{"norm_place": "pre", "init_std_down": 0.0468, "lr": 0.00429, "lr_mult_up": 0.909, "lr_head": 0.00404, "doc_mask": true}
Each number is 200 + 30 x the weight over its row's rms, rounded and kept within 0 to 999. Layers, rows and columns count from 0. The size before them is the row's rms in percent of the matrix's.

# layer 10 attention query, 256x256, rms 0.0266, rows 134-170,198-233, columns 128-191
089,207,172,192,179,202,153,177,257,186,170,226,201,242,135,211,165,243,156,249,208,228,207,208,188,215,138,204,207,228,206,188,240,160,211,221,257,214,192,155,205,189,194,177,187,186,193,231,199,231,187,130,199,201,235,116,242,172,201,208,240,172,217,192,197
097,172,224,216,164,178,203,194,211,259,165,211,150,206,188,144,215,145,168,208,212,213,205,196,174,198,214,201,183,203,193,231,247,191,198,176,179,232,222,232,173,200,214,160,205,209,173,205,165,204,225,206,196,210,169,140,176,175,141,174,155,202,236,160,182
093,280,224,156,171,207,189,254,184,197,232,204,174,147,171,161,209,199,225,112,215,206,203,222,177,251,208,233,203,203,253,176,168,205,193,205,213,162,211,184,219,256,245,196,187,227,190,181,138,175,224,229,199,243,187,219,212,207,208,217,173,218,215,203,219
106,257,201,195,219,195,178,159,203,211,215,185,186,169,173,204,201,142,193,174,214,231,193,168,128,214,209,163,163,229,209,207,203,201,248,249,219,185,206,101,193,143,251,203,218,219,211,192,214,199,179,199,212,182,232,228,174,181,221,214,218,253,172,203,230
107,211,179,201,210,214,248,173,222,199,147,217,179,157,232,287,204,249,212,189,177,205,187,201,172,176,224,206,148,223,220,179,233,212,172,223,214,191,213,213,219,191,210,179,174,184,205,202,190,156,243,157,209,201,132,216,276,202,197,177,218,199,196,192,263
094,253,216,166,201,243,228,206,217,240,241,178,226,202,235,157,170,187,246,219,227,252,164,215,247,198,250,203,203,234,221,178,224,224,225,176,205,209,194,170,138,233,198,187,164,182,226,198,206,202,193,160,161,196,239,164,234,194,253,209,214,239,128,258,215
099,203,178,253,244,234,210,183,193,183,212,205,240,178,260,256,201,214,213,145,167,222,203,176,207,203,201,169,220,170,176,158,159,194,175,153,212,187,190,237,194,119,214,219,170,215,189,168,218,224,163,177,200,218,209,246,210,216,216,178,211,217,189,196,173
100,152,180,180,198,233,200,166,220,141,217,229,225,174,238,208,182,220,208,225,160,178,208,193,213,199,214,198,204,169,197,205,230,214,194,146,206,231,193,199,192,158,195,193,213,200,204,217,190,270,169,159,188,193,199,224,183,193,164,176,211,227,268,283,143
094,178,219,232,211,190,203,200,168,239,214,176,163,124,170,251,239,145,182,214,154,184,219,203,215,193,208,179,202,174,204,156,183,207,245,203,144,208,192,201,214,138,231,260,247,207,195,259,220,207,206,281,182,192,209,270,166,204,183,190,211,205,161,176,188
087,204,186,152,200,191,213,218,168,174,241,175,178,139,181,210,231,224,221,180,242,263,186,191,176,186,180,202,204,257,216,175,189,233,131,234,162,193,157,149,214,235,169,258,200,198,187,242,192,229,180,207,177,206,199,209,211,218,238,202,252,216,168,214,202
097,204,189,160,127,214,187,199,258,211,203,243,228,232,183,208,153,212,195,234,183,216,198,204,190,155,242,190,209,188,178,258,244,180,185,197,233,192,195,126,198,265,164,180,227,140,264,189,188,191,210,163,170,189,166,163,195,215,162,164,213,198,210,209,217
091,218,177,263,177,222,198,227,186,188,211,193,185,211,174,200,182,183,175,210,217,192,179,181,236,226,200,207,190,202,205,244,240,195,226,173,218,193,190,217,235,200,234,256,199,199,199,143,182,168,230,227,186,202,222,235,208,225,190,233,205,231,225,219,147
098,199,222,204,209,232,173,198,208,233,211,167,193,281,173,197,183,225,177,248,208,149,203,172,218,170,172,220,167,170,220,246,276,179,183,198,190,229,190,164,199,231,176,243,221,176,179,226,234,146,192,187,245,180,195,184,190,159,116,195,182,140,250,238,168
099,234,216,283,293,222,226,194,170,162,255,234,167,216,217,254,185,185,201,207,206,212,232,194,222,217,221,199,203,212,230,173,197,169,138,193,149,215,192,238,160,191,197,254,230,193,166,228,175,190,193,277,207,156,165,218,259,170,171,217,198,180,215,215,224
095,208,185,204,208,230,193,193,231,165,163,222,224,237,158,221,201,199,177,159,185,179,204,203,176,166,163,178,169,186,158,240,179,188,164,267,257,165,267,204,230,173,208,184,182,235,129,180,200,195,177,173,224,153,239,200,130,207,240,187,247,186,259,240,193
095,212,237,255,196,222,192,184,148,191,238,215,229,209,220,132,225,162,239,239,194,209,206,227,173,209,204,202,229,200,238,197,181,170,214,186,191,188,177,190,219,204,142,173,181,212,190,149,225,205,191,212,217,195,147,160,165,197,152,195,255,142,146,224,213
094,199,198,159,157,171,186,227,224,217,193,218,212,192,159,163,215,192,147,219,171,209,180,210,235,215,237,194,231,160,185,187,222,185,204,207,215,260,215,171,218,199,124,189,170,217,186,219,230,233,189,186,225,229,139,183,233,166,185,216,199,196,195,185,167
103,191,157,170,188,188,175,215,156,204,182,164,232,197,196,229,247,194,202,181,255,218,223,173,226,172,177,217,204,178,261,205,182,197,179,171,228,219,205,241,210,188,188,218,234,190,201,213,249,174,210,263,244,154,199,205,193,171,136,277,158,215,199,199,251
087,218,187,186,164,265,214,230,247,185,177,231,211,231,241,181,184,183,189,149,191,225,177,215,237,226,149,164,212,289,204,175,234,186,184,234,190,222,228,203,190,221,182,178,211,168,211,232,223,220,147,176,188,163,183,213,232,200,219,188,210,167,192,196,170
099,235,135,208,149,218,202,245,257,202,233,168,219,195,162,159,160,187,177,231,192,197,203,192,235,222,206,208,235,152,196,197,168,160,192,221,226,184,220,150,189,190,229,140,185,146,267,170,244,171,213,168,206,244,250,187,153,216,182,237,206,188,152,165,190
095,297,268,222,179,189,183,222,184,235,222,176,237,200,198,128,185,168,204,206,174,231,176,212,222,166,228,257,251,214,262,171,176,212,218,226,170,145,176,182,191,166,221,222,250,201,200,194,170,170,191,231,192,150,236,210,189,226,192,170,191,191,237,209,244
083,219,194,225,132,174,218,217,222,181,224,217,156,259,203,183,180,222,216,225,212,157,168,237,255,175,233,212,234,199,247,204,216,201,207,210,228,170,264,212,224,209,230,237,206,177,182,152,180,220,180,196,204,217,200,170,153,194,210,188,213,264,262,257,201
091,168,255,214,175,215,215,177,189,213,200,162,256,192,126,169,172,255,202,203,194,206,171,213,218,168,231,187,164,188,229,212,197,243,241,222,253,161,177,137,215,226,233,206,167,136,145,220,187,246,228,175,170,226,190,182,154,200,225,234,236,210,198,148,200
096,227,247,225,222,179,206,221,177,207,205,159,247,250,172,229,197,131,191,218,202,240,242,174,199,219,166,156,213,169,202,159,235,222,181,228,160,187,170,209,181,228,247,255,220,187,153,199,234,176,189,228,178,172,173,202,218,177,150,234,205,188,226,181,249
098,227,190,211,183,177,171,175,230,217,177,195,175,197,202,151,152,228,213,240,165,160,165,174,217,247,184,184,198,196,219,264,170,204,234,201,189,236,205,192,224,165,217,174,156,217,198,205,239,186,210,205,271,168,233,131,190,176,201,223,172,171,221,259,186
090,255,258,209,241,232,222,216,222,224,194,206,169,177,212,193,272,210,263,221,192,288,241,159,173,210,187,220,192,236,223,216,204,171,148,169,154,175,157,193,181,177,231,228,227,195,206,160,230,195,252,197,180,213,216,223,245,205,158,210,207,206,199,245,231
093,170,213,132,181,217,189,193,217,199,206,166,199,199,151,149,233,218,203,143,169,226,166,168,226,196,163,157,184,183,184,203,222,199,163,207,228,171,219,215,220,236,161,219,203,168,236,179,204,257,210,199,172,191,250,237,192,215,241,174,270,225,173,231,153
099,149,215,176,206,170,154,198,158,194,236,197,251,204,199,217,174,161,164,164,209,175,221,201,165,196,251,196,229,134,223,233,248,177,233,191,185,191,199,173,185,250,194,171,221,212,220,205,189,186,201,212,193,258,199,170,204,203,158,183,189,146,209,197,147
091,233,208,179,231,212,192,205,263,170,173,151,189,235,235,185,170,202,171,250,217,225,181,216,182,205,149,230,260,193,120,160,191,181,181,219,174,210,217,188,189,180,211,176,243,187,232,199,212,201,180,154,195,198,253,168,150,221,196,267,233,199,204,255,198
102,267,250,172,246,162,185,241,179,195,238,198,202,198,213,158,210,201,142,176,218,194,230,165,158,135,182,201,234,200,175,179,227,203,187,233,195,182,180,218,218,166,197,227,185,201,251,224,196,243,215,211,174,154,155,244,192,148,212,233,162,188,195,203,220
096,202,212,187,238,189,194,211,258,194,165,165,167,172,210,213,227,209,217,171,269,254,182,179,185,229,223,191,218,196,170,206,221,184,166,167,215,217,238,214,186,176,165,161,223,234,207,145,177,195,210,247,168,210,136,181,147,178,220,261,142,183,262,184,221
099,212,215,231,172,193,240,209,176,170,189,159,222,229,226,175,172,216,189,148,186,229,234,128,219,195,197,188,154,179,193,153,198,208,157,192,186,195,233,166,180,242,189,162,246,216,181,216,139,195,206,193,180,155,235,165,178,203,208,167,223,211,236,224,173
104,213,144,155,135,156,242,231,254,167,161,111,205,185,278,184,141,251,152,254,192,201,159,226,203,234,154,236,200,196,220,187,202,189,178,222,247,133,245,255,208,172,197,142,195,170,229,162,226,209,159,183,213,192,196,205,182,194,163,180,252,186,174,187,185
102,185,204,206,174,253,214,189,176,244,221,193,174,229,223,224,149,207,183,187,218,240,267,174,195,200,201,189,241,191,240,220,235,180,209,178,217,185,173,172,212,202,197,189,138,270,119,245,163,199,177,197,191,216,198,200,283,183,163,216,174,182,225,177,210
089,220,216,214,225,244,242,187,206,194,176,187,194,222,162,158,194,179,226,165,224,190,177,205,191,224,205,191,231,219,183,206,270,133,217,183,231,231,227,197,234,205,175,204,139,185,211,163,119,180,182,200,157,203,155,231,246,214,180,240,254,162,205,224,190
100,208,221,221,193,268,158,163,201,159,209,158,166,232,252,265,185,207,211,195,252,225,115,173,175,206,223,212,191,213,186,207,127,200,170,208,206,198,211,128,188,231,176,186,156,182,172,199,204,124,256,218,215,201,211,193,199,172,232,199,177,177,209,174,193
096,170,220,192,231,227,198,155,146,185,234,170,231,194,144,171,245,183,193,192,230,156,174,210,169,180,192,211,205,228,198,178,182,164,172,187,166,204,190,246,191,168,196,206,218,172,162,186,237,211,182,220,161,213,175,210,143,155,228,184,206,259,167,171,188
074,197,178,164,194,202,216,171,224,195,202,181,216,236,166,208,250,204,212,203,197,154,191,255,241,222,161,209,167,258,164,222,198,184,206,180,209,189,263,197,189,200,172,195,228,190,179,228,133,215,221,211,211,248,188,186,196,200,182,244,215,191,258,156,182
075,169,212,177,166,202,200,204,195,244,213,196,244,225,176,182,211,204,168,209,237,160,217,212,183,178,194,213,226,180,254,219,212,186,173,174,172,204,169,193,174,212,232,191,217,155,196,217,239,168,278,206,231,213,193,174,176,221,139,228,236,217,241,205,196
081,229,188,218,205,161,146,230,228,238,172,188,165,258,181,211,188,237,192,179,210,274,238,149,212,184,224,161,166,217,180,171,215,223,214,209,210,196,169,201,179,203,228,211,226,209,238,155,250,225,144,214,232,205,219,213,191,164,257,197,219,197,223,248,195
082,204,206,214,167,226,168,213,188,172,209,164,222,112,145,179,191,159,219,201,170,178,252,218,186,271,216,196,123,204,190,208,153,184,185,207,178,202,210,181,185,159,174,194,226,233,225,173,193,182,150,192,251,225,201,214,206,230,202,192,165,236,201,214,210
087,139,180,245,202,187,159,179,220,198,213,253,193,177,231,254,208,236,249,210,192,200,212,227,181,198,218,167,180,202,196,217,139,220,191,211,187,219,194,222,236,173,246,206,236,162,209,222,222,225,196,219,193,186,189,238,231,198,247,186,231,225,153,163,200
087,191,207,183,230,166,201,194,182,215,228,207,186,186,187,213,195,212,233,152,176,209,193,190,240,257,176,227,198,221,231,203,200,224,235,222,237,159,212,242,142,201,142,205,267,252,136,227,176,204,214,191,215,192,247,200,244,185,231,170,156,231,179,167,242
081,187,210,215,200,203,187,189,179,158,190,135,199,141,229,199,128,178,203,197,167,160,123,230,220,207,195,169,200,207,181,236,194,182,231,171,225,169,237,228,183,176,164,231,196,192,226,202,202,218,169,200,181,155,214,255,204,190,191,185,176,157,222,139,218
084,213,184,202,208,154,203,160,217,171,236,231,234,197,206,220,170,209,155,234,245,168,191,234,228,199,187,227,146,207,185,185,145,185,168,168,213,225,219,212,210,247,225,209,183,197,173,200,191,198,221,181,215,230,209,183,193,160,217,212,273,193,263,219,208
087,161,265,255,218,165,200,146,175,224,185,181,153,186,214,162,159,197,242,160,194,175,228,174,198,210,220,163,167,220,176,200,205,217,205,181,189,237,205,292,202,181,130,209,223,273,189,221,210,197,205,198,199,179,181,205,202,205,206,180,160,199,197,159,211
086,185,185,177,217,183,232,285,135,165,179,237,202,184,256,199,168,194,228,219,170,201,171,142,214,228,155,236,196,141,223,179,154,130,213,222,222,215,160,221,199,163,221,209,224,189,162,187,163,187,236,185,214,213,205,173,175,211,207,221,222,182,178,220,209
089,167,178,224,210,182,227,187,219,237,155,206,226,239,144,173,229,196,194,235,247,198,200,154,210,181,217,155,208,173,178,204,251,208,163,183,231,238,239,213,201,243,222,209,192,240,182,253,212,188,164,192,232,218,214,128,201,216,192,258,215,186,176,236,189
097,179,245,238,189,226,176,225,168,253,202,186,162,179,227,210,208,229,233,176,181,190,193,150,209,168,185,184,217,226,234,257,211,212,223,181,169,219,189,198,195,233,190,172,183,192,219,213,240,172,190,202,190,172,198,178,182,238,208,184,198,205,157,203,167
086,133,207,163,186,221,182,227,217,263,194,206,230,222,160,175,203,181,174,211,205,163,281,188,235,149,182,181,257,180,173,245,177,177,205,212,156,209,168,158,173,218,198,219,201,180,186,164,187,231,202,190,204,233,192,172,180,154,145,204,205,230,217,242,188
097,234,191,232,259,199,177,179,231,202,206,197,148,169,218,203,177,224,181,255,174,156,234,196,210,204,200,177,222,157,187,213,193,208,223,205,147,205,178,255,188,154,225,273,241,225,182,236,178,197,221,263,185,162,190,201,183,220,202,220,153,243,195,176,199
099,201,209,194,191,209,229,154,275,235,220,251,214,193,210,215,245,223,214,205,221,226,176,236,246,241,202,184,168,221,155,193,187,220,207,155,142,170,247,193,184,220,193,162,204,201,192,197,185,150,237,149,162,191,181,158,185,222,234,145,199,189,262,183,195
107,169,206,240,213,233,171,177,201,224,228,214,161,223,196,244,245,159,163,222,146,217,184,194,197,223,192,224,228,180,229,257,175,176,194,135,164,200,222,138,200,187,171,187,167,172,226,152,159,192,199,216,206,238,206,159,182,186,189,214,179,168,196,167,189
085,161,181,212,212,232,173,248,182,224,216,245,228,227,178,238,179,202,215,209,246,213,164,191,191,219,222,219,185,120,255,227,193,209,201,196,165,216,224,160,192,180,183,221,208,136,183,123,208,196,222,150,216,245,151,168,163,231,199,231,219,151,214,222,216
087,201,176,133,234,173,184,220,167,192,197,140,159,202,193,206,190,227,242,206,223,239,216,207,155,188,241,198,183,166,145,191,238,170,239,165,213,211,201,239,194,203,216,179,168,159,273,183,231,186,208,231,215,170,218,207,210,210,178,203,195,231,187,221,189
100,174,168,157,197,177,201,194,177,183,187,227,225,184,167,214,228,138,212,180,161,159,169,228,254,186,208,164,182,252,223,140,141,199,217,203,189,199,215,125,244,202,197,169,194,146,183,137,186,234,211,194,229,229,208,183,196,168,229,186,182,209,222,173,232
110,187,168,192,178,208,192,190,194,250,229,163,196,225,136,153,150,191,198,191,158,263,224,192,187,160,203,213,275,201,175,208,240,182,225,211,257,213,269,160,189,222,207,207,200,170,207,155,193,187,245,219,207,208,232,152,165,172,185,238,211,208,181,195,149
090,212,276,214,205,181,196,181,225,233,232,170,195,207,197,189,193,218,188,181,173,205,209,225,187,245,214,182,175,222,256,211,242,249,260,134,237,218,203,296,157,131,229,187,201,174,204,168,166,213,208,228,166,203,224,226,197,226,244,227,177,132,208,176,185
102,200,171,192,139,199,168,209,252,170,185,206,203,171,239,218,243,242,177,270,215,161,207,210,191,189,238,226,201,188,192,157,195,182,167,193,199,241,190,213,235,178,220,158,229,216,182,197,245,231,187,174,233,168,201,175,158,238,213,190,237,254,274,221,198
098,207,217,199,184,207,194,212,234,217,198,207,218,226,171,190,172,160,267,156,226,259,186,217,193,220,196,213,261,247,190,217,185,177,243,162,186,210,173,202,168,237,176,224,161,242,217,196,182,187,148,181,164,205,213,207,167,153,205,277,195,187,180,172,198
097,168,212,201,218,207,173,200,211,203,185,224,202,206,224,246,253,220,184,204,195,201,237,175,160,282,171,248,190,135,228,212,226,166,220,198,191,208,182,200,200,147,248,170,188,201,238,211,237,162,188,221,208,197,202,236,186,193,227,239,173,226,127,246,214
103,176,243,231,215,187,194,209,166,216,244,159,215,203,192,149,236,184,216,238,200,184,187,231,204,174,179,235,205,205,195,245,209,214,245,249,169,204,211,195,214,161,211,250,197,155,199,176,247,172,206,196,204,171,208,209,231,174,229,232,173,179,109,219,229
097,228,196,226,212,212,192,230,238,200,222,173,243,234,228,172,180,193,136,248,238,214,180,225,230,179,227,135,233,242,251,191,219,208,186,184,163,175,184,211,217,178,168,181,264,256,169,177,237,184,196,219,197,153,140,186,184,213,186,259,176,259,148,196,209
103,196,192,183,174,161,176,203,203,200,233,212,178,203,215,189,228,211,208,116,235,252,200,171,249,186,199,243,166,206,233,166,182,199,172,212,199,249,250,187,213,155,210,206,226,264,184,163,196,229,241,161,207,189,224,191,186,212,231,176,194,139,180,215,199
093,134,242,177,174,215,210,166,220,184,218,252,235,231,163,205,214,237,189,240,219,202,126,189,245,221,243,205,237,189,225,254,189,155,207,187,183,182,230,178,204,239,184,115,206,248,191,221,192,223,176,196,194,237,217,202,186,140,170,185,174,183,187,206,180
080,197,221,178,277,223,188,174,198,257,230,173,206,254,235,161,213,162,173,235,210,212,228,211,201,137,160,223,198,170,237,228,224,186,226,233,211,174,187,183,232,218,204,188,234,188,213,212,199,160,199,203,209,215,189,176,240,211,170,141,194,176,193,261,179
089,171,195,132,249,149,182,196,207,217,201,172,192,190,168,185,197,264,204,186,232,155,195,135,152,234,201,195,183,183,186,207,199,195,162,222,205,179,194,211,194,182,218,222,208,169,251,246,140,226,223,210,236,214,136,218,170,131,217,148,141,221,200,247,195
114,196,199,145,221,191,261,169,248,134,183,202,215,198,215,157,187,228,227,219,252,153,185,216,213,223,237,246,165,195,160,146,192,217,201,171,204,147,177,176,240,216,131,185,193,230,163,143,165,246,194,236,180,192,221,165,169,224,219,179,166,271,260,254,207
098,191,215,164,183,233,261,202,240,207,190,160,186,189,239,232,160,197,199,208,195,225,208,206,207,242,185,249,197,150,202,207,161,194,172,203,191,156,206,159,182,173,203,220,167,154,227,220,186,192,189,295,210,179,225,205,140,240,148,201,200,169,220,201,162
104,203,174,209,199,218,242,207,201,211,186,181,224,226,282,194,219,205,202,240,192,243,183,273,182,181,203,209,148,182,232,196,226,216,167,257,188,169,218,188,236,179,229,184,214,163,204,206,193,141,184,165,174,210,224,175,189,204,142,205,216,188,214,251,189
099,242,204,222,188,231,189,200,167,199,204,226,176,229,204,190,237,158,136,241,209,183,202,173,218,217,184,161,221,177,173,206,194,163,171,193,185,217,251,220,250,244,209,210,199,240,156,218,168,239,248,237,180,247,195,151,217,256,228,218,211,210,187,226,202
103,187,215,215,230,178,242,195,222,239,207,173,187,204,199,180,155,197,213,158,230,184,197,196,213,214,199,217,283,241,180,242,172,217,211,172,146,225,184,208,181,215,255,192,125,174,215,188,266,182,223,226,191,203,207,188,220,169,192,273,168,202,222,224,127
104,179,224,214,192,160,147,172,233,188,195,222,190,211,193,237,143,160,160,228,174,238,155,215,208,178,211,209,235,137,211,194,221,232,215,187,201,203,190,171,203,268,176,210,228,204,197,200,165,184,183,188,195,195,197,176,199,186,213,182,181,203,215,195,167
# layer 10 attention key, 128x256, rms 0.0275, rows 70-105, columns 128-191
082,154,181,226,189,216,204,180,196,203,206,167,196,156,214,202,253,219,214,223,222,155,195,161,199,219,217,164,206,131,179,201,151,225,191,232,186,187,222,189,155,179,175,206,167,173,197,176,190,172,209,213,215,155,218,286,160,193,219,207,231,223,186,199,246
075,176,226,251,135,230,222,197,229,167,189,221,245,196,123,198,222,200,192,213,197,201,169,242,199,186,177,232,207,208,138,193,153,183,253,229,209,165,246,160,195,144,219,233,231,191,153,233,196,216,182,197,259,244,213,222,246,253,216,138,223,145,239,226,229
080,143,170,229,242,258,215,233,178,160,211,206,136,207,188,164,163,183,194,198,191,204,231,168,236,162,210,231,191,233,190,209,235,165,257,182,197,188,185,169,212,203,197,167,172,141,178,245,198,215,221,156,206,202,220,225,227,206,228,177,156,235,228,216,244
084,310,195,170,217,261,192,199,203,129,250,157,227,195,229,243,195,220,149,193,185,186,244,150,177,185,225,123,212,214,211,167,196,139,211,158,208,207,197,241,218,244,245,204,193,227,208,236,178,188,195,197,245,241,191,156,188,185,192,225,149,194,143,240,194
083,200,203,218,144,165,146,243,154,166,177,262,178,138,251,184,175,213,227,185,217,160,125,250,202,256,202,174,189,210,207,186,156,186,177,202,199,198,184,137,185,269,158,184,223,195,279,250,227,242,177,211,176,221,172,200,178,192,134,141,203,195,155,195,198
083,154,165,192,145,214,200,220,157,151,216,210,217,171,214,222,223,158,202,203,198,148,218,181,194,169,214,163,187,224,250,226,204,189,186,215,196,209,184,203,234,183,168,174,211,194,207,231,218,210,177,212,140,209,213,239,137,228,177,206,185,188,187,208,158
084,216,189,219,199,189,162,209,178,211,209,205,181,176,189,172,184,234,214,138,197,169,142,180,224,219,204,233,213,182,246,204,212,194,193,276,213,168,158,165,247,228,203,256,209,190,224,208,232,179,209,205,213,178,179,143,223,147,248,171,155,168,164,140,200
089,175,203,226,202,188,242,224,195,188,106,195,227,161,200,195,250,181,200,200,235,231,188,184,171,184,244,232,202,189,208,250,176,179,191,197,214,213,177,160,179,114,211,232,215,223,212,209,215,216,188,250,229,193,185,208,209,195,204,220,230,216,204,211,149
089,177,176,140,208,194,154,217,174,192,190,227,269,244,220,213,208,175,211,241,175,201,214,160,226,218,211,176,188,283,195,207,190,210,161,201,199,221,213,247,243,235,191,190,191,169,226,207,222,181,203,190,228,184,178,203,142,151,215,205,171,215,161,227,210
086,195,202,209,210,210,146,226,155,245,225,232,175,255,176,238,174,205,207,254,181,212,232,176,192,219,200,164,187,202,195,190,197,221,212,170,188,214,233,229,225,201,214,196,210,227,173,261,210,232,210,189,181,199,204,200,178,166,202,199,164,171,206,152,229
090,193,227,201,177,223,261,198,201,217,124,211,228,180,178,156,255,156,152,193,203,170,172,218,221,209,166,218,202,169,182,178,219,205,241,188,204,171,227,179,176,138,234,248,172,241,163,228,185,166,216,218,220,198,218,269,210,202,241,222,227,249,196,208,190
091,209,147,185,207,239,237,201,239,192,128,236,220,210,254,185,218,202,244,223,190,255,189,257,223,235,217,208,131,281,246,172,210,205,255,183,151,199,198,189,157,190,171,169,217,215,161,212,170,257,246,226,175,212,251,180,195,237,177,207,214,182,221,193,214
092,168,224,176,185,177,233,210,227,202,203,189,197,181,208,169,254,183,204,179,214,263,215,259,158,213,162,253,256,159,167,200,147,192,214,210,194,195,207,128,226,162,172,154,191,184,138,176,178,222,198,213,221,183,200,220,208,221,234,274,229,221,248,186,187
095,196,156,225,152,199,134,253,178,185,196,190,166,166,201,216,190,190,246,195,184,147,155,191,210,196,182,216,227,223,216,166,185,219,246,225,167,166,154,232,242,163,232,246,157,254,201,162,227,126,188,171,160,189,168,188,177,186,221,224,232,212,187,214,201
091,225,197,190,238,210,200,207,210,169,222,201,223,164,164,218,274,175,188,227,220,197,214,131,244,226,252,180,210,164,204,153,234,233,145,230,133,238,232,214,152,210,216,185,196,121,244,217,266,163,253,195,146,182,171,161,219,200,135,182,195,172,201,224,191
089,206,221,235,176,178,205,287,222,151,169,206,209,212,143,254,292,217,210,202,181,167,236,170,170,148,210,204,218,177,206,170,233,173,243,150,253,188,221,201,177,158,227,207,180,171,189,217,162,243,199,187,182,209,168,178,240,197,195,201,168,171,228,156,169
093,228,224,218,217,208,190,209,187,195,198,242,201,191,195,153,207,194,192,204,136,194,183,185,201,200,179,198,238,144,226,281,229,213,175,180,206,173,220,245,152,222,243,223,218,178,171,192,139,155,238,230,205,205,206,151,183,209,183,215,183,132,220,227,154
101,198,164,171,210,273,195,240,150,232,218,214,235,189,227,193,194,170,228,194,166,233,225,183,174,223,199,187,190,199,212,225,225,227,193,224,161,196,181,222,218,213,183,174,142,188,218,184,198,170,207,210,186,193,238,193,173,207,211,255,164,186,180,222,212
096,198,262,174,244,133,194,157,205,229,215,205,204,146,186,237,222,253,168,242,199,194,245,230,225,242,161,221,174,149,142,167,186,192,189,207,171,175,226,177,172,169,186,153,242,215,202,174,172,218,279,196,191,215,204,203,239,231,212,183,267,183,172,186,209
100,224,207,207,211,234,204,153,244,221,201,169,241,209,170,172,247,185,191,164,186,211,174,272,200,186,133,213,191,244,195,199,186,247,222,179,175,239,240,232,224,184,218,203,222,187,154,132,206,240,174,183,234,177,182,210,153,186,203,221,207,233,217,205,174
094,167,192,159,214,207,232,183,224,229,147,154,228,165,187,191,199,172,197,170,192,208,254,205,207,223,143,208,215,222,190,186,246,230,257,235,184,220,181,151,260,205,218,168,131,208,171,177,220,208,164,140,206,227,233,288,164,163,236,216,142,279,217,205,173
094,240,173,240,218,171,211,182,243,216,218,128,200,191,209,181,196,201,154,155,170,233,207,199,164,168,169,195,218,258,181,216,216,146,194,227,210,235,180,203,199,154,151,169,151,258,170,142,210,178,174,208,163,228,163,167,250,218,198,207,242,211,240,198,166
091,212,200,201,222,219,210,181,183,237,216,182,180,188,182,189,211,225,222,178,200,258,236,251,241,236,230,234,239,187,171,190,201,196,232,198,233,200,230,189,170,184,201,205,180,242,134,184,186,183,244,160,196,208,235,256,227,219,251,141,184,224,229,162,197
097,195,137,184,199,196,172,217,204,233,197,232,186,234,232,197,209,244,168,161,133,225,190,197,173,162,215,233,161,192,240,218,161,192,186,201,236,229,193,226,222,202,151,180,194,186,237,215,259,202,156,174,191,178,213,206,198,193,160,140,231,222,193,187,184
093,251,166,183,194,264,210,219,177,180,200,155,166,152,181,123,211,161,183,127,176,216,199,206,205,179,200,259,221,259,178,229,231,149,193,180,257,225,171,181,247,191,185,194,180,232,223,172,177,214,149,231,194,256,190,260,189,227,156,188,177,255,186,265,147
100,209,159,203,245,206,173,223,145,217,192,176,204,197,197,167,177,220,186,197,205,175,220,191,212,119,182,229,196,197,152,207,215,180,245,214,202,207,153,253,193,248,134,197,148,205,199,225,190,229,147,202,180,202,235,208,221,185,140,162,178,162,187,194,217
102,220,253,269,233,253,235,225,231,189,185,206,261,165,185,215,222,152,202,167,230,243,191,227,218,170,155,220,190,170,161,181,226,189,234,247,194,162,212,215,206,131,248,208,144,186,206,157,190,213,212,212,205,195,236,195,206,199,233,219,170,234,201,244,138
100,139,251,222,184,204,248,236,228,178,126,207,221,205,225,200,172,251,169,211,186,161,122,202,170,236,183,185,224,117,206,193,182,199,170,235,210,153,227,146,201,222,238,227,185,242,188,205,175,230,191,202,230,192,201,253,204,233,199,202,217,229,194,186,164
100,222,214,252,174,235,186,206,202,228,210,190,165,204,208,204,176,159,204,202,238,210,224,179,193,244,238,187,209,254,234,238,215,214,217,195,205,202,163,241,193,195,230,162,154,143,119,201,241,177,205,213,227,244,256,208,177,207,188,228,207,221,163,216,201
095,202,101,200,234,221,160,206,207,221,233,190,246,226,189,178,160,211,214,147,216,182,203,163,225,155,177,199,214,250,231,236,154,213,244,146,243,219,158,190,210,245,180,158,161,175,120,194,198,187,206,180,186,194,155,250,263,223,242,189,138,206,173,227,233
106,245,227,211,190,166,220,180,228,207,204,147,205,203,165,199,236,173,190,171,202,152,204,272,231,220,131,174,216,185,134,214,209,195,179,185,190,218,179,196,261,184,222,239,194,253,175,210,202,207,181,139,217,204,174,216,226,198,232,214,239,223,183,203,153
090,190,248,233,195,168,163,177,214,207,221,181,212,188,189,270,238,129,189,198,243,229,209,203,181,239,191,224,226,237,217,196,183,195,242,145,169,207,212,225,191,164,174,172,219,224,162,181,212,261,174,209,169,172,224,190,228,165,205,255,256,171,232,154,205
095,208,208,227,202,201,206,175,165,201,137,243,232,185,188,194,196,157,217,182,178,216,225,282,195,169,185,220,183,207,213,190,205,253,170,214,188,180,219,217,136,163,217,208,229,260,165,195,120,166,210,144,236,204,199,205,209,210,191,256,197,171,244,244,167
095,211,189,221,245,167,165,235,200,226,193,183,201,185,238,225,173,187,185,223,217,191,122,191,235,187,168,181,143,230,187,227,192,231,201,216,244,192,168,174,194,166,169,195,232,244,237,223,243,208,178,228,211,158,192,144,153,178,203,186,219,148,193,210,170
088,168,195,201,198,169,232,153,180,211,259,184,209,196,257,216,154,221,184,154,198,228,190,187,172,125,198,226,216,179,214,193,187,203,213,190,186,222,192,235,197,240,190,200,211,201,231,241,235,211,154,184,204,209,167,237,221,226,170,172,220,206,197,191,203
091,151,209,191,187,209,170,209,188,249,204,202,168,174,206,253,172,210,184,229,141,204,194,203,169,220,225,230,202,231,263,215,214,228,218,217,201,188,185,219,184,231,225,162,190,215,180,140,127,226,209,199,207,180,223,246,158,240,230,280,201,120,208,191,171